Weights of a small transformer language model.
Training: a variant of Adam for these matrices, 97M tokens.
Each number is 200 + 20 x the weight over its row's rms, rounded and kept within 0 to 999. Layers, rows and columns count from 0. The size before them is the row's rms in percent of the matrix's.

# gate: layer 4 MLP gate, 448x160, rms 0.101, rows 65-79, columns 0-159
# up: layer 4 MLP up, 448x160, rms 0.101, rows 65-78, columns 0-159
# down: layer 4 MLP down (transposed), 448x160, rms 0.0876, rows 65-78, columns 0-159
gate65,103,188,178,220,188,211,227,214,210,204,207,200,187,220,203,214,195,244,190,200,192,192,194,201,191,218,232,213,207,214,189,154,217,206,200,200,194,202,185,186,199,204,181,196,208,211,201,208,222,209,211,153,185,213,248,196,195,216,178,207,192,200,189,220,193,209,219,199,201,180,193,227,214,230,208,174,164,223,204,225,174,206,211,200,196,215,240,203,180,206,227,161,187,204,227,210,178,183,178,207,210,194,181,218,203,189,185,191,194,192,211,156,188,184,163,184,219,195,221,215,227,241,210,196,224,143,232,248,204,216,187,191,211,176,209,152,220,187,235,210,186,214,162,195,210,206,199,232,215,172,202,177,218,167,250,203,165,210,201,228,186
up65,102,217,201,194,206,173,213,203,204,224,197,187,219,178,175,172,203,158,207,221,199,197,201,196,187,187,221,216,192,187,184,195,185,187,238,218,211,206,183,240,196,218,202,174,201,199,215,169,207,202,199,212,202,252,188,236,175,191,206,192,210,249,207,159,189,206,199,192,168,184,186,215,184,217,193,171,198,221,191,167,209,196,190,206,178,175,192,235,167,179,183,198,218,201,236,209,200,180,172,183,209,212,217,223,197,211,231,190,243,179,195,204,206,205,252,231,193,235,197,204,192,219,185,234,164,211,191,226,207,196,149,187,192,176,207,200,202,175,213,196,194,216,208,232,189,180,200,232,203,193,213,231,207,221,246,243,213,187,207,203,227
down65,098,162,211,209,184,220,220,196,216,153,177,202,195,187,176,198,195,201,196,206,207,230,179,172,215,198,203,199,176,227,177,200,219,204,220,169,198,184,207,193,171,160,187,185,218,222,180,207,158,173,192,205,236,207,200,219,191,205,210,193,184,211,156,222,199,214,199,227,188,173,191,231,209,187,201,166,220,192,252,214,197,208,156,187,181,196,222,207,213,247,211,226,225,222,159,210,161,195,218,215,206,180,220,185,176,218,199,223,208,209,182,202,197,179,216,191,201,175,189,217,202,188,184,229,186,234,217,184,190,225,182,247,200,236,205,226,205,190,194,194,166,158,179,220,215,183,197,189,207,193,174,206,215,166,201,189,198,203,203,204,171
gate66,102,206,240,192,208,210,165,235,210,197,225,227,217,190,201,212,216,176,188,182,216,205,190,216,223,228,231,218,194,209,211,207,177,224,177,209,202,183,193,189,215,225,200,210,191,185,213,206,173,240,194,227,200,188,186,219,237,167,203,219,175,223,219,212,210,190,200,191,160,227,218,217,224,237,184,235,218,232,204,224,242,191,184,213,199,211,187,206,215,192,205,171,190,196,219,189,184,205,186,201,197,174,194,219,206,220,200,183,210,211,189,204,197,222,230,202,201,181,236,175,166,227,194,218,190,215,245,187,213,183,207,193,217,162,209,177,155,152,177,217,214,197,159,174,182,195,218,204,201,240,217,212,174,198,204,224,238,201,198,229,211
up66,100,199,203,199,203,179,224,209,198,223,227,175,230,203,206,193,182,193,219,216,212,214,197,204,182,195,229,190,189,208,206,193,242,187,208,195,225,172,195,180,217,204,177,195,196,198,192,202,210,185,241,213,228,206,215,182,193,187,203,200,203,169,268,202,207,239,182,156,197,192,227,194,192,172,192,174,232,229,200,216,199,192,198,186,182,178,204,137,193,248,237,189,226,241,147,237,173,189,196,190,213,225,186,202,214,219,209,183,200,200,214,210,221,199,213,233,199,235,202,158,213,190,231,192,197,197,204,160,214,238,172,214,205,207,228,212,207,196,192,212,200,176,213,191,204,194,173,183,187,186,195,207,167,203,220,200,210,210,202,191,210
down66,104,175,237,189,207,209,166,230,225,198,199,197,214,173,201,190,189,186,205,162,212,208,178,212,196,183,162,194,198,210,193,211,178,212,217,190,186,213,208,184,175,226,174,234,187,206,224,204,194,223,188,216,194,220,171,198,190,194,218,222,161,203,154,161,236,170,210,230,207,181,186,191,235,221,206,173,194,177,197,203,189,184,225,210,227,192,194,205,211,169,178,194,218,198,184,183,209,182,207,190,195,172,181,194,174,159,171,186,168,215,180,196,169,185,206,165,228,197,196,230,161,193,175,193,242,165,214,210,205,190,187,196,167,189,184,196,173,185,227,198,146,196,202,213,203,203,218,224,182,216,208,234,160,190,201,203,205,205,186,201,186
gate67,101,204,203,176,206,186,192,200,176,197,219,184,179,203,203,172,186,206,195,204,235,205,210,204,214,176,187,191,259,217,196,180,231,175,225,169,160,223,215,211,207,188,186,237,198,192,208,224,224,222,185,171,207,186,201,208,188,192,221,180,235,209,241,235,238,201,164,185,195,171,198,201,189,195,159,176,203,187,219,222,199,162,190,234,162,166,234,204,181,186,195,220,186,180,162,172,176,204,195,230,176,227,223,168,205,215,194,208,186,213,210,201,209,196,203,188,207,213,177,186,163,212,231,194,207,184,181,208,205,215,168,189,196,176,213,181,196,212,210,200,157,226,227,224,187,205,201,207,202,194,208,185,201,175,243,188,180,188,179,200,200
up67,099,213,200,184,215,204,207,189,195,204,214,199,214,174,196,188,228,187,221,199,227,190,215,189,203,194,184,165,189,199,222,186,232,198,204,199,208,194,226,225,215,202,228,192,210,204,221,188,233,195,195,205,193,221,241,203,215,198,215,208,171,192,150,185,171,171,187,194,208,211,190,174,206,226,213,215,191,204,206,185,180,185,202,181,189,193,212,183,222,228,188,228,202,228,211,184,211,170,199,202,209,250,190,191,196,203,241,194,218,215,208,220,183,210,163,194,229,206,175,167,178,184,206,241,216,187,192,148,167,205,229,214,220,183,211,205,153,148,162,218,208,219,240,229,205,180,174,177,190,192,199,211,203,219,248,194,170,208,221,170,198
down67,104,180,197,194,188,224,219,172,180,212,220,226,179,213,213,204,183,182,190,220,178,199,219,161,226,198,220,171,177,206,224,194,236,187,220,196,207,181,221,220,196,197,217,217,212,190,186,224,197,193,200,211,167,202,234,227,222,212,202,191,186,170,224,224,216,175,198,205,216,193,205,224,184,211,207,170,238,185,166,187,190,194,196,190,177,233,199,169,231,195,206,215,184,225,214,211,229,225,190,177,177,240,210,164,207,190,211,221,198,196,229,171,200,209,212,223,175,180,160,224,202,208,194,187,169,209,213,198,249,199,230,194,155,187,224,213,193,191,214,195,199,191,162,203,203,230,189,178,204,231,232,216,227,184,171,204,156,187,167,190,195
gate68,100,215,201,225,208,183,205,212,181,173,204,198,191,196,175,226,158,242,198,196,166,231,163,201,171,204,212,196,225,199,185,166,196,202,229,196,213,173,233,207,199,200,217,201,219,192,242,233,202,202,209,213,217,136,223,197,203,211,200,195,158,181,193,239,216,170,185,209,186,202,196,185,187,222,221,218,196,196,218,228,204,168,196,227,177,229,193,205,181,210,162,184,172,183,197,196,206,189,181,185,183,198,223,170,229,180,198,147,218,195,206,204,244,198,197,176,170,231,199,204,172,203,208,200,197,230,216,231,198,186,219,212,187,225,207,174,212,190,155,188,233,203,221,192,195,210,197,177,203,211,173,200,181,185,207,200,192,215,188,181,190
up68,100,182,198,206,190,203,189,218,225,188,205,197,225,209,198,188,207,197,231,218,220,207,164,205,207,235,186,205,168,222,227,219,220,175,172,195,215,199,210,239,217,207,170,188,170,192,235,204,212,213,172,220,213,215,173,187,202,198,225,207,192,197,200,187,198,208,205,180,189,162,210,192,165,208,224,181,199,204,199,200,235,212,157,201,217,210,204,211,216,194,195,224,209,233,220,203,219,220,239,235,194,227,168,203,197,207,217,210,156,194,227,215,201,208,203,220,217,206,230,191,165,174,182,193,203,190,188,162,216,180,139,173,225,184,204,222,182,217,207,177,179,214,207,200,230,181,218,221,184,228,232,178,193,217,232,229,236,189,185,203,238
down68,098,285,202,214,198,203,164,216,203,202,202,216,187,207,224,184,262,168,187,194,198,217,195,154,221,230,188,219,237,210,214,228,221,176,162,226,190,198,186,213,203,197,190,168,183,200,210,189,187,156,197,214,192,202,155,225,200,159,192,209,210,214,194,215,200,172,171,194,179,213,202,206,209,209,195,258,191,209,217,218,206,178,187,207,183,201,240,176,189,200,218,213,210,199,210,202,175,186,217,213,208,198,188,210,173,181,186,196,204,175,187,211,194,213,185,160,192,178,222,203,191,237,206,200,213,243,207,213,201,207,229,225,175,192,191,211,231,192,203,187,186,179,199,204,210,182,177,214,202,212,190,193,216,190,231,208,195,194,207,181,208
gate69,100,233,170,220,169,188,248,194,223,214,216,203,203,213,206,217,189,196,194,207,189,185,181,185,218,189,204,203,167,210,184,206,199,175,201,163,217,193,188,176,202,206,200,206,173,205,233,199,187,167,190,190,204,224,163,202,223,161,188,209,183,217,224,218,170,196,162,189,181,203,225,223,213,214,213,232,218,188,231,210,193,190,184,199,171,230,278,229,186,184,210,196,186,203,233,209,199,178,213,172,232,186,198,211,223,183,234,167,217,186,185,191,232,205,214,225,202,191,184,197,194,201,195,176,195,178,215,224,189,228,189,206,191,213,189,195,211,193,194,195,156,223,217,220,220,175,182,216,178,188,183,178,163,224,226,213,182,215,196,238,198
up69,096,181,204,210,214,214,231,198,202,204,218,191,203,158,190,183,204,235,204,169,188,212,212,213,198,193,213,214,188,196,203,191,159,205,178,183,216,256,185,175,218,181,200,180,232,184,173,211,209,221,197,210,216,201,223,218,188,206,198,236,221,200,194,206,192,157,203,215,217,197,196,179,182,237,183,172,175,210,193,175,184,205,194,202,192,192,161,228,187,184,195,188,228,202,197,206,208,224,252,261,197,201,188,209,183,188,222,176,180,234,193,180,190,237,188,184,234,209,176,209,208,190,211,211,182,184,225,229,202,210,174,178,200,198,193,167,217,228,215,231,218,171,214,197,179,207,198,183,225,202,192,250,221,233,215,187,212,227,171,178,194
down69,096,249,224,221,184,189,193,224,194,193,202,210,169,218,192,195,223,161,193,230,188,221,193,198,213,224,194,212,195,230,213,202,218,199,221,181,178,167,198,205,194,223,189,213,174,212,205,177,183,171,193,194,185,178,164,217,214,164,192,200,167,198,219,203,198,217,170,182,178,196,248,196,201,180,209,226,233,187,197,214,197,214,224,176,208,219,253,191,198,194,210,180,179,226,198,183,176,197,187,157,228,214,205,208,204,216,221,176,226,171,203,211,197,190,216,187,218,198,225,187,160,182,226,193,206,170,201,206,198,188,219,215,191,195,218,206,219,175,203,224,155,244,211,198,219,189,211,219,147,196,171,174,192,185,211,201,163,198,213,234,191
gate70,101,187,191,197,232,200,210,186,211,192,200,169,206,218,195,162,193,230,192,174,240,225,218,222,188,206,225,214,225,243,187,168,210,227,168,201,186,204,184,201,186,201,167,162,175,208,228,197,180,228,211,179,191,176,183,183,196,189,181,184,207,223,212,208,194,167,177,220,208,182,168,205,183,170,193,191,198,205,162,203,192,207,199,193,183,215,216,197,172,206,159,233,195,194,209,184,211,229,180,209,184,207,188,208,200,205,190,177,180,218,199,208,208,193,141,207,160,201,173,166,197,203,177,211,198,180,201,215,167,220,205,244,207,221,223,207,227,182,224,200,182,243,189,202,198,201,202,227,241,185,248,198,207,195,183,214,180,214,200,176,229
up70,104,255,202,181,207,169,179,211,177,207,169,204,195,183,233,222,184,202,199,206,181,182,198,178,213,201,194,189,200,190,189,210,235,197,176,192,214,186,225,181,230,203,191,223,207,187,211,208,240,197,187,180,190,181,157,221,189,199,177,204,174,183,181,211,192,218,198,211,247,200,214,181,196,218,185,184,195,198,174,222,176,174,230,192,209,193,208,200,216,213,197,181,176,231,184,211,189,163,156,206,202,271,207,209,202,178,203,206,215,200,171,191,185,199,193,178,178,196,209,203,197,171,188,204,189,262,189,234,199,190,178,245,207,183,166,162,206,193,208,223,167,194,190,182,184,195,185,217,222,161,198,199,174,197,187,201,182,201,174,185,183
down70,107,214,217,221,186,190,204,226,231,203,181,217,149,177,200,199,228,217,198,190,175,241,182,201,179,203,223,214,216,212,171,188,218,179,180,221,216,204,192,178,200,190,205,178,196,200,194,168,205,197,220,207,197,206,181,214,216,202,210,224,219,206,156,246,232,195,170,194,225,203,220,184,207,191,184,202,214,199,184,208,187,233,186,181,144,208,188,187,195,212,192,239,197,187,249,222,218,223,212,200,201,200,167,212,237,216,203,210,186,194,176,187,211,177,176,144,178,195,153,182,184,191,227,227,189,190,193,191,200,174,162,205,200,221,204,209,176,196,208,162,198,199,219,199,235,187,182,157,206,199,224,191,200,215,227,188,188,207,200,223,215
gate71,102,198,234,237,164,212,202,186,210,224,220,200,185,191,194,214,210,231,223,195,198,193,207,247,197,221,247,225,166,226,191,207,223,193,208,185,232,186,193,182,219,203,212,222,180,229,203,217,169,223,198,209,216,193,172,203,205,189,189,227,186,211,204,252,195,204,195,213,179,192,180,205,191,213,170,215,194,187,203,196,184,215,218,216,156,224,188,199,200,228,185,192,224,219,150,192,188,199,179,183,206,156,169,192,206,203,217,170,188,210,244,232,198,197,170,196,235,215,189,198,240,179,200,220,179,231,176,222,218,172,182,205,197,169,187,206,204,185,192,229,188,199,198,215,187,197,177,171,212,171,219,173,198,215,222,189,206,216,201,240,211
up71,100,188,219,223,197,195,221,194,242,200,194,243,205,185,200,203,225,212,204,234,207,178,202,195,219,209,195,184,177,175,182,209,195,193,215,175,193,210,227,218,245,168,180,198,241,172,183,192,184,206,201,232,210,214,147,221,207,170,211,191,178,205,192,169,207,199,183,202,181,238,203,201,167,169,146,184,214,210,174,190,182,207,240,187,193,230,190,186,218,214,180,191,204,217,189,149,202,175,226,200,219,192,218,215,215,198,194,189,189,211,222,179,213,168,155,172,183,231,189,186,181,170,215,198,193,232,207,184,194,189,225,224,160,225,187,180,210,193,185,215,189,207,210,177,232,188,187,216,232,192,176,194,187,184,198,180,201,195,203,202,215
down71,100,197,213,210,194,183,165,162,215,188,211,194,175,212,190,187,220,242,186,186,196,176,206,253,189,231,210,225,180,222,248,237,216,180,215,234,236,228,198,199,210,193,198,242,199,182,170,188,194,183,202,219,187,187,166,190,206,221,191,201,229,213,226,185,224,193,188,190,226,203,183,207,186,221,194,201,191,178,205,209,205,175,172,201,199,235,202,202,193,183,226,212,219,213,192,190,216,208,205,163,184,175,198,183,195,211,215,221,165,161,224,184,209,171,215,254,177,207,208,202,186,207,214,179,178,222,187,209,206,220,192,188,208,194,171,189,193,223,177,203,203,192,198,240,185,221,203,200,190,179,244,183,235,206,240,192,226,219,198,192,221
gate72,099,241,234,158,234,187,188,227,177,188,223,221,230,223,208,213,198,176,229,229,209,215,185,213,181,198,173,162,225,179,224,163,179,180,190,210,206,210,170,221,208,210,215,205,199,195,177,202,194,221,217,179,212,200,219,174,187,165,230,212,199,205,208,223,227,190,199,193,203,218,205,211,217,196,214,229,210,197,220,206,216,186,206,196,220,223,221,174,229,208,164,222,207,235,163,177,199,177,141,203,217,224,228,194,219,222,208,202,170,184,211,230,185,200,190,213,197,213,191,221,178,218,204,187,191,190,185,200,217,179,224,179,197,191,194,218,190,224,189,200,178,244,181,193,194,165,219,201,178,186,246,180,200,163,201,194,194,168,190,193,188
up72,109,186,210,194,167,187,187,222,167,212,208,198,160,192,202,239,183,200,216,196,204,242,198,194,196,174,190,197,200,180,217,181,217,205,197,206,185,192,234,168,197,177,178,198,174,206,184,225,222,195,201,172,177,184,183,213,207,197,183,188,169,185,188,224,164,234,199,188,161,204,173,221,201,202,212,192,213,218,202,202,205,189,230,228,210,201,233,228,204,193,176,194,187,178,177,187,203,216,239,196,166,189,202,199,200,209,185,201,198,205,201,230,230,179,177,191,213,180,225,175,214,223,202,213,214,188,220,209,190,197,171,210,160,217,152,199,190,215,202,146,168,225,223,257,205,203,213,207,205,187,203,176,199,196,188,266,186,205,231,217,212
down72,113,185,198,199,178,159,216,217,166,214,247,162,210,234,200,210,216,242,205,195,192,196,192,208,184,223,224,216,179,189,202,204,221,219,218,157,213,215,194,208,222,203,206,179,214,198,182,206,156,221,200,227,177,191,189,160,190,170,189,201,166,219,182,209,186,201,209,192,192,172,194,240,218,197,198,194,255,203,195,197,199,166,172,184,171,167,170,174,188,197,211,201,195,176,186,183,188,206,190,228,227,208,214,185,199,166,199,212,144,226,219,221,209,192,203,193,199,203,189,181,224,228,189,212,223,198,206,193,191,199,196,200,188,191,187,211,184,231,188,195,201,228,207,215,211,200,170,212,165,222,228,218,230,160,176,184,202,244,211,200,199
gate73,090,204,195,196,166,192,192,174,185,199,189,216,198,166,180,220,236,190,207,181,202,207,209,230,196,190,201,216,194,183,190,191,206,186,208,225,220,225,196,228,221,198,181,167,183,249,163,198,217,189,207,228,192,182,173,235,196,191,222,160,190,193,213,214,208,203,177,213,181,221,193,198,197,214,179,163,201,199,195,235,184,215,156,196,220,203,173,154,193,200,221,194,189,232,217,159,173,218,194,181,180,209,197,218,168,194,185,177,216,175,192,185,174,205,225,226,248,204,183,188,212,181,194,185,177,194,177,191,182,198,169,171,228,199,237,205,214,164,211,169,190,173,198,196,203,244,209,211,199,175,222,204,234,200,218,189,169,225,191,199,179
up73,090,202,225,181,168,202,182,151,199,190,180,222,216,183,183,216,200,189,235,205,207,205,229,200,194,200,185,240,238,236,196,200,195,190,189,193,188,224,167,192,189,191,220,217,160,231,180,223,178,189,224,231,183,190,193,173,193,184,211,171,222,208,179,194,199,245,231,208,218,152,182,217,184,231,191,159,223,185,220,181,209,210,203,212,178,169,214,215,208,230,195,183,227,184,207,203,230,217,222,235,205,214,216,187,201,194,195,215,176,179,188,210,187,203,209,171,169,221,160,198,180,226,219,204,173,206,197,199,185,191,200,195,227,191,220,182,172,211,201,195,153,204,208,216,197,156,183,193,189,203,167,228,213,202,202,167,194,195,197,198,219
down73,093,177,204,195,228,196,206,198,195,199,226,202,202,219,214,211,199,222,210,217,187,208,171,154,209,187,201,184,207,213,212,193,194,208,190,221,260,180,215,175,189,193,201,221,230,188,230,173,219,249,181,145,188,195,228,206,202,187,212,239,205,171,191,213,219,177,199,197,214,210,213,217,217,171,206,239,204,229,183,226,207,207,208,189,183,240,192,238,179,154,190,215,198,210,186,205,212,222,191,184,195,178,206,185,187,253,221,182,220,215,201,216,204,216,178,239,230,197,204,198,193,188,197,212,212,220,197,200,221,188,195,202,201,206,208,201,231,187,158,200,231,185,172,182,205,204,201,217,208,211,223,229,206,153,187,178,200,221,182,243,182
gate74,101,183,200,161,203,180,201,223,205,252,212,207,219,217,232,222,178,167,209,210,244,209,190,197,183,215,190,190,221,221,216,189,249,200,229,197,205,219,207,172,209,172,210,202,216,215,192,178,194,213,192,215,216,186,232,211,194,204,200,212,216,175,219,200,216,231,225,237,203,204,191,197,172,233,196,182,187,176,210,178,219,201,218,200,172,220,183,225,190,195,226,205,195,202,215,230,205,215,190,213,203,195,203,219,200,242,187,200,190,197,219,236,239,203,204,210,184,214,205,229,200,225,220,186,205,190,180,202,187,213,222,204,210,241,250,215,183,183,240,163,215,183,185,223,166,196,216,223,221,218,225,197,172,172,230,204,228,174,208,199,243
up74,101,233,203,200,184,204,211,179,175,186,222,230,208,213,184,201,179,198,169,207,190,187,208,240,179,217,206,200,255,204,218,231,182,192,222,219,203,208,216,188,200,214,190,221,227,200,200,191,213,204,235,175,208,242,197,222,168,209,192,189,187,142,193,175,205,200,202,221,208,209,222,160,232,208,178,201,168,181,189,206,186,188,221,161,168,212,184,220,177,203,181,182,194,238,225,187,209,234,204,198,207,253,176,190,220,197,205,223,198,209,196,210,196,205,183,184,218,187,169,206,188,195,185,195,209,196,169,172,183,161,169,169,218,177,201,243,223,200,220,229,199,206,207,196,234,192,215,203,230,207,189,188,176,201,201,163,210,228,203,207,219
down74,103,207,191,232,206,179,175,239,230,182,186,196,162,230,206,221,217,231,217,227,204,205,207,203,215,189,226,190,189,202,168,219,208,206,209,197,169,191,222,198,216,197,198,199,213,197,198,206,168,196,188,222,176,235,166,194,183,212,208,191,189,226,166,194,175,219,187,232,228,184,198,247,209,236,175,193,225,186,191,227,180,211,184,240,176,209,238,171,208,209,183,233,220,177,219,198,177,238,190,173,203,171,219,216,195,242,190,173,236,192,203,189,190,182,211,191,219,201,198,201,188,178,205,224,186,240,176,194,216,202,151,184,186,222,207,209,212,197,170,188,218,196,179,196,189,206,193,223,193,209,187,175,237,214,230,218,217,212,193,224,203
gate75,096,207,249,144,232,236,226,215,162,158,237,179,190,217,219,217,209,204,232,193,226,188,184,207,179,208,212,193,222,196,192,171,201,210,184,198,189,197,187,182,184,183,176,172,171,201,201,200,197,236,205,185,179,213,204,192,222,212,195,221,188,187,181,208,181,200,218,230,179,212,184,185,236,225,218,182,199,195,210,219,171,184,160,205,193,184,180,210,205,183,218,174,223,195,236,207,236,197,192,177,247,200,202,212,216,193,204,197,221,213,205,214,203,193,214,165,165,183,223,212,217,171,208,216,205,205,167,209,202,196,202,195,215,185,178,185,170,253,214,219,174,200,179,234,172,196,220,205,192,229,187,213,188,208,200,220,176,171,203,203,220
up75,094,233,239,187,169,242,223,199,220,168,234,213,178,198,192,199,191,229,218,172,177,216,217,174,181,186,189,189,212,205,186,196,235,184,206,150,200,185,187,188,189,180,224,194,206,210,196,259,210,230,219,222,202,186,197,196,223,189,212,206,231,178,195,189,207,177,229,197,218,211,211,180,244,184,205,200,206,235,197,171,200,183,215,215,219,211,199,211,215,172,181,202,211,214,241,184,209,185,190,193,207,199,202,183,208,208,212,177,145,214,205,193,199,211,198,162,199,190,207,195,222,189,205,183,167,207,201,204,238,165,195,187,155,218,223,210,204,212,226,170,232,193,220,169,200,184,187,206,218,220,217,190,155,206,210,222,197,215,169,189,193
down75,092,228,230,188,192,199,223,189,187,187,186,188,184,171,173,194,186,191,208,204,210,165,223,201,214,170,188,160,217,214,226,210,178,186,183,219,200,200,221,203,175,205,183,190,162,183,193,159,198,208,205,201,189,183,194,209,190,210,192,233,203,162,185,205,229,180,166,208,183,225,205,206,191,208,240,217,230,196,204,194,191,189,188,218,212,226,189,174,199,229,214,142,175,197,192,197,230,193,230,171,165,201,214,214,209,172,196,207,189,174,203,166,206,201,196,185,199,176,191,178,216,207,222,187,225,163,196,188,204,204,197,194,206,224,173,194,184,199,186,184,183,215,209,158,196,244,209,205,209,153,187,188,257,239,210,148,189,191,214,213,202
gate76,106,206,194,237,210,235,185,196,213,174,207,236,199,166,182,213,201,194,199,196,228,186,217,230,217,208,216,205,202,206,209,177,198,198,222,218,202,192,217,194,221,169,227,214,190,221,217,185,192,196,191,226,161,212,216,184,210,211,197,210,196,163,185,207,193,194,210,177,209,240,220,213,198,234,215,210,206,194,206,190,185,153,208,145,170,150,191,220,236,206,204,232,204,196,187,184,220,205,250,200,213,211,208,197,221,203,201,228,216,215,188,180,229,231,210,181,203,189,198,183,235,192,206,150,220,193,183,215,150,192,196,214,236,205,204,201,196,186,186,185,206,207,201,243,195,188,234,205,188,231,193,180,161,200,201,182,184,200,213,173,160
up76,101,201,216,206,183,202,212,174,203,173,175,203,211,216,196,187,169,207,189,214,209,232,209,203,227,182,188,167,180,187,198,214,216,197,209,209,177,241,199,189,228,200,204,186,180,195,181,184,203,187,246,231,188,217,190,212,187,190,206,189,190,166,211,196,201,223,192,173,209,182,171,178,198,221,184,160,170,214,207,212,215,236,183,197,210,164,204,230,191,157,243,161,212,167,229,204,218,205,228,208,185,179,222,170,199,203,159,225,185,196,214,215,199,157,190,222,205,177,186,206,206,223,227,233,217,207,178,172,164,233,172,227,192,191,197,187,193,211,216,201,209,185,200,185,175,171,185,216,197,165,225,209,222,209,218,184,178,189,197,183,242
down76,098,154,204,228,250,187,193,185,175,173,174,201,208,195,193,195,229,208,187,232,221,205,203,202,156,187,193,205,208,222,177,180,199,174,208,199,207,197,196,211,175,210,231,219,201,180,231,227,199,214,162,217,210,172,221,208,188,226,197,179,145,205,187,199,185,185,197,183,223,183,210,188,185,198,156,247,176,216,195,202,241,194,254,189,182,238,220,199,230,198,192,218,201,180,180,166,194,199,165,209,181,178,216,182,194,202,189,196,230,262,213,197,203,225,203,175,205,203,181,204,216,205,197,202,223,194,172,213,191,193,233,182,201,210,202,230,219,177,220,194,178,191,203,189,177,176,212,193,192,210,182,204,188,199,188,203,188,200,175,202,170
gate77,103,203,216,187,182,205,226,165,217,204,228,218,203,230,239,215,196,221,184,226,229,223,187,190,194,189,193,194,231,181,242,185,180,188,199,224,217,191,179,186,225,205,176,219,195,185,205,210,208,221,179,208,171,214,181,223,190,209,169,225,171,189,198,195,191,229,200,226,234,165,167,219,207,194,173,182,190,199,214,161,171,210,206,198,193,212,206,190,177,177,191,214,168,196,192,223,149,169,212,233,176,217,191,172,199,201,184,168,191,225,232,236,204,234,220,198,210,171,207,228,197,210,224,232,230,184,195,215,195,197,193,175,161,240,201,208,174,197,204,165,208,201,206,226,191,214,187,219,234,196,204,189,205,175,181,215,226,202,206,218,201
up77,107,168,194,218,215,218,162,163,214,182,196,228,190,164,215,179,188,176,261,220,218,165,187,209,198,215,190,229,223,199,185,184,210,180,180,182,198,198,210,204,183,197,237,208,189,232,190,210,227,222,227,192,196,225,255,180,184,205,193,193,162,156,197,184,173,229,174,202,221,193,196,224,220,222,203,191,179,198,216,196,194,211,222,204,195,179,220,199,177,223,194,185,213,209,211,219,177,226,199,203,205,219,202,225,173,200,212,197,152,167,210,174,190,216,204,208,232,193,180,206,222,226,177,181,174,174,189,223,187,188,182,180,204,220,210,184,209,210,163,190,215,216,211,208,179,175,193,168,207,210,219,184,205,216,232,214,215,212,204,178,164
down77,105,218,197,204,188,205,167,215,160,189,194,195,180,211,192,215,198,204,150,210,177,181,195,200,184,214,209,204,190,201,187,195,210,205,196,219,215,194,183,213,240,204,173,199,240,192,186,213,177,207,223,220,200,217,201,211,180,209,199,209,202,262,174,218,189,184,201,181,165,188,185,187,201,177,201,215,178,182,226,204,195,175,204,222,197,195,163,167,177,204,208,173,204,187,218,154,201,162,187,224,183,178,144,193,177,198,193,195,167,214,170,197,221,200,174,188,180,214,179,202,221,203,164,197,246,207,227,207,223,217,177,206,188,241,261,198,158,201,218,204,176,208,180,202,181,189,198,227,179,203,182,187,194,189,213,178,197,216,193,185,209
gate78,101,177,242,196,210,203,162,184,170,221,242,221,191,161,205,189,198,177,183,252,174,202,165,223,205,200,212,206,205,190,218,214,167,206,191,203,173,223,195,197,207,205,216,213,206,218,185,193,217,181,188,221,196,186,175,219,207,176,191,246,191,187,207,193,215,198,205,176,176,188,222,254,172,188,197,213,217,190,182,223,176,218,209,197,193,211,163,210,235,202,214,230,197,235,201,198,197,172,194,176,171,145,213,197,199,185,211,180,215,237,214,200,229,192,212,207,159,182,229,214,206,171,176,192,205,206,181,186,167,222,222,224,211,169,189,206,161,179,172,185,197,198,217,233,195,187,209,203,192,224,203,171,196,194,204,196,194,220,192,193,187
up78,102,173,192,185,187,194,166,191,213,206,189,210,191,176,178,220,193,171,195,205,157,210,199,195,213,183,168,178,222,203,171,196,209,214,199,164,192,226,189,213,235,189,171,216,175,239,201,181,166,210,212,214,188,225,166,181,218,223,226,172,224,185,230,164,238,194,193,194,196,183,213,180,192,237,192,186,181,166,195,172,158,188,180,192,218,220,222,193,169,222,200,194,212,208,202,185,253,164,196,191,198,191,226,200,200,194,214,173,234,208,175,180,191,222,224,203,206,200,216,199,213,212,211,203,224,214,211,180,175,174,194,206,198,220,191,204,213,218,239,186,166,179,193,187,227,197,148,198,170,185,207,215,184,182,215,207,202,215,207,177,231
down78,103,189,222,228,177,214,221,180,214,202,181,190,164,203,181,224,226,181,193,209,189,202,241,200,192,190,220,206,179,185,198,216,215,183,211,214,203,220,170,198,189,199,193,214,182,211,186,207,173,172,181,178,194,206,224,210,225,202,214,142,192,223,225,205,183,208,212,177,246,200,213,167,195,199,179,187,197,238,194,167,235,214,226,220,208,201,225,205,148,215,177,232,231,196,225,232,221,200,177,177,185,213,177,167,186,216,182,197,212,196,178,214,199,222,162,193,198,181,191,214,230,207,202,169,185,247,225,184,178,208,197,252,219,206,218,209,200,187,180,191,174,225,190,212,171,192,196,199,200,197,214,205,188,195,203,191,186,234,163,211,184
gate79,098,208,179,208,208,194,200,200,215,224,229,193,200,183,198,191,204,217,203,240,200,177,172,188,199,190,162,201,199,215,154,178,234,214,204,202,207,202,235,209,188,171,215,152,213,194,246,179,201,213,171,211,171,194,185,219,188,212,217,165,219,221,203,179,192,185,180,199,187,182,174,197,246,168,200,207,162,152,187,174,179,228,221,211,204,220,182,209,223,201,183,224,181,178,186,206,188,202,199,194,202,198,214,202,229,201,252,185,209,204,200,184,184,168,169,186,177,198,210,179,229,173,209,194,236,202,211,235,199,192,225,190,214,216,204,206,215,194,199,227,241,183,196,184,213,195,213,162,220,235,205,189,214,206,212,241,231,184,217,185,188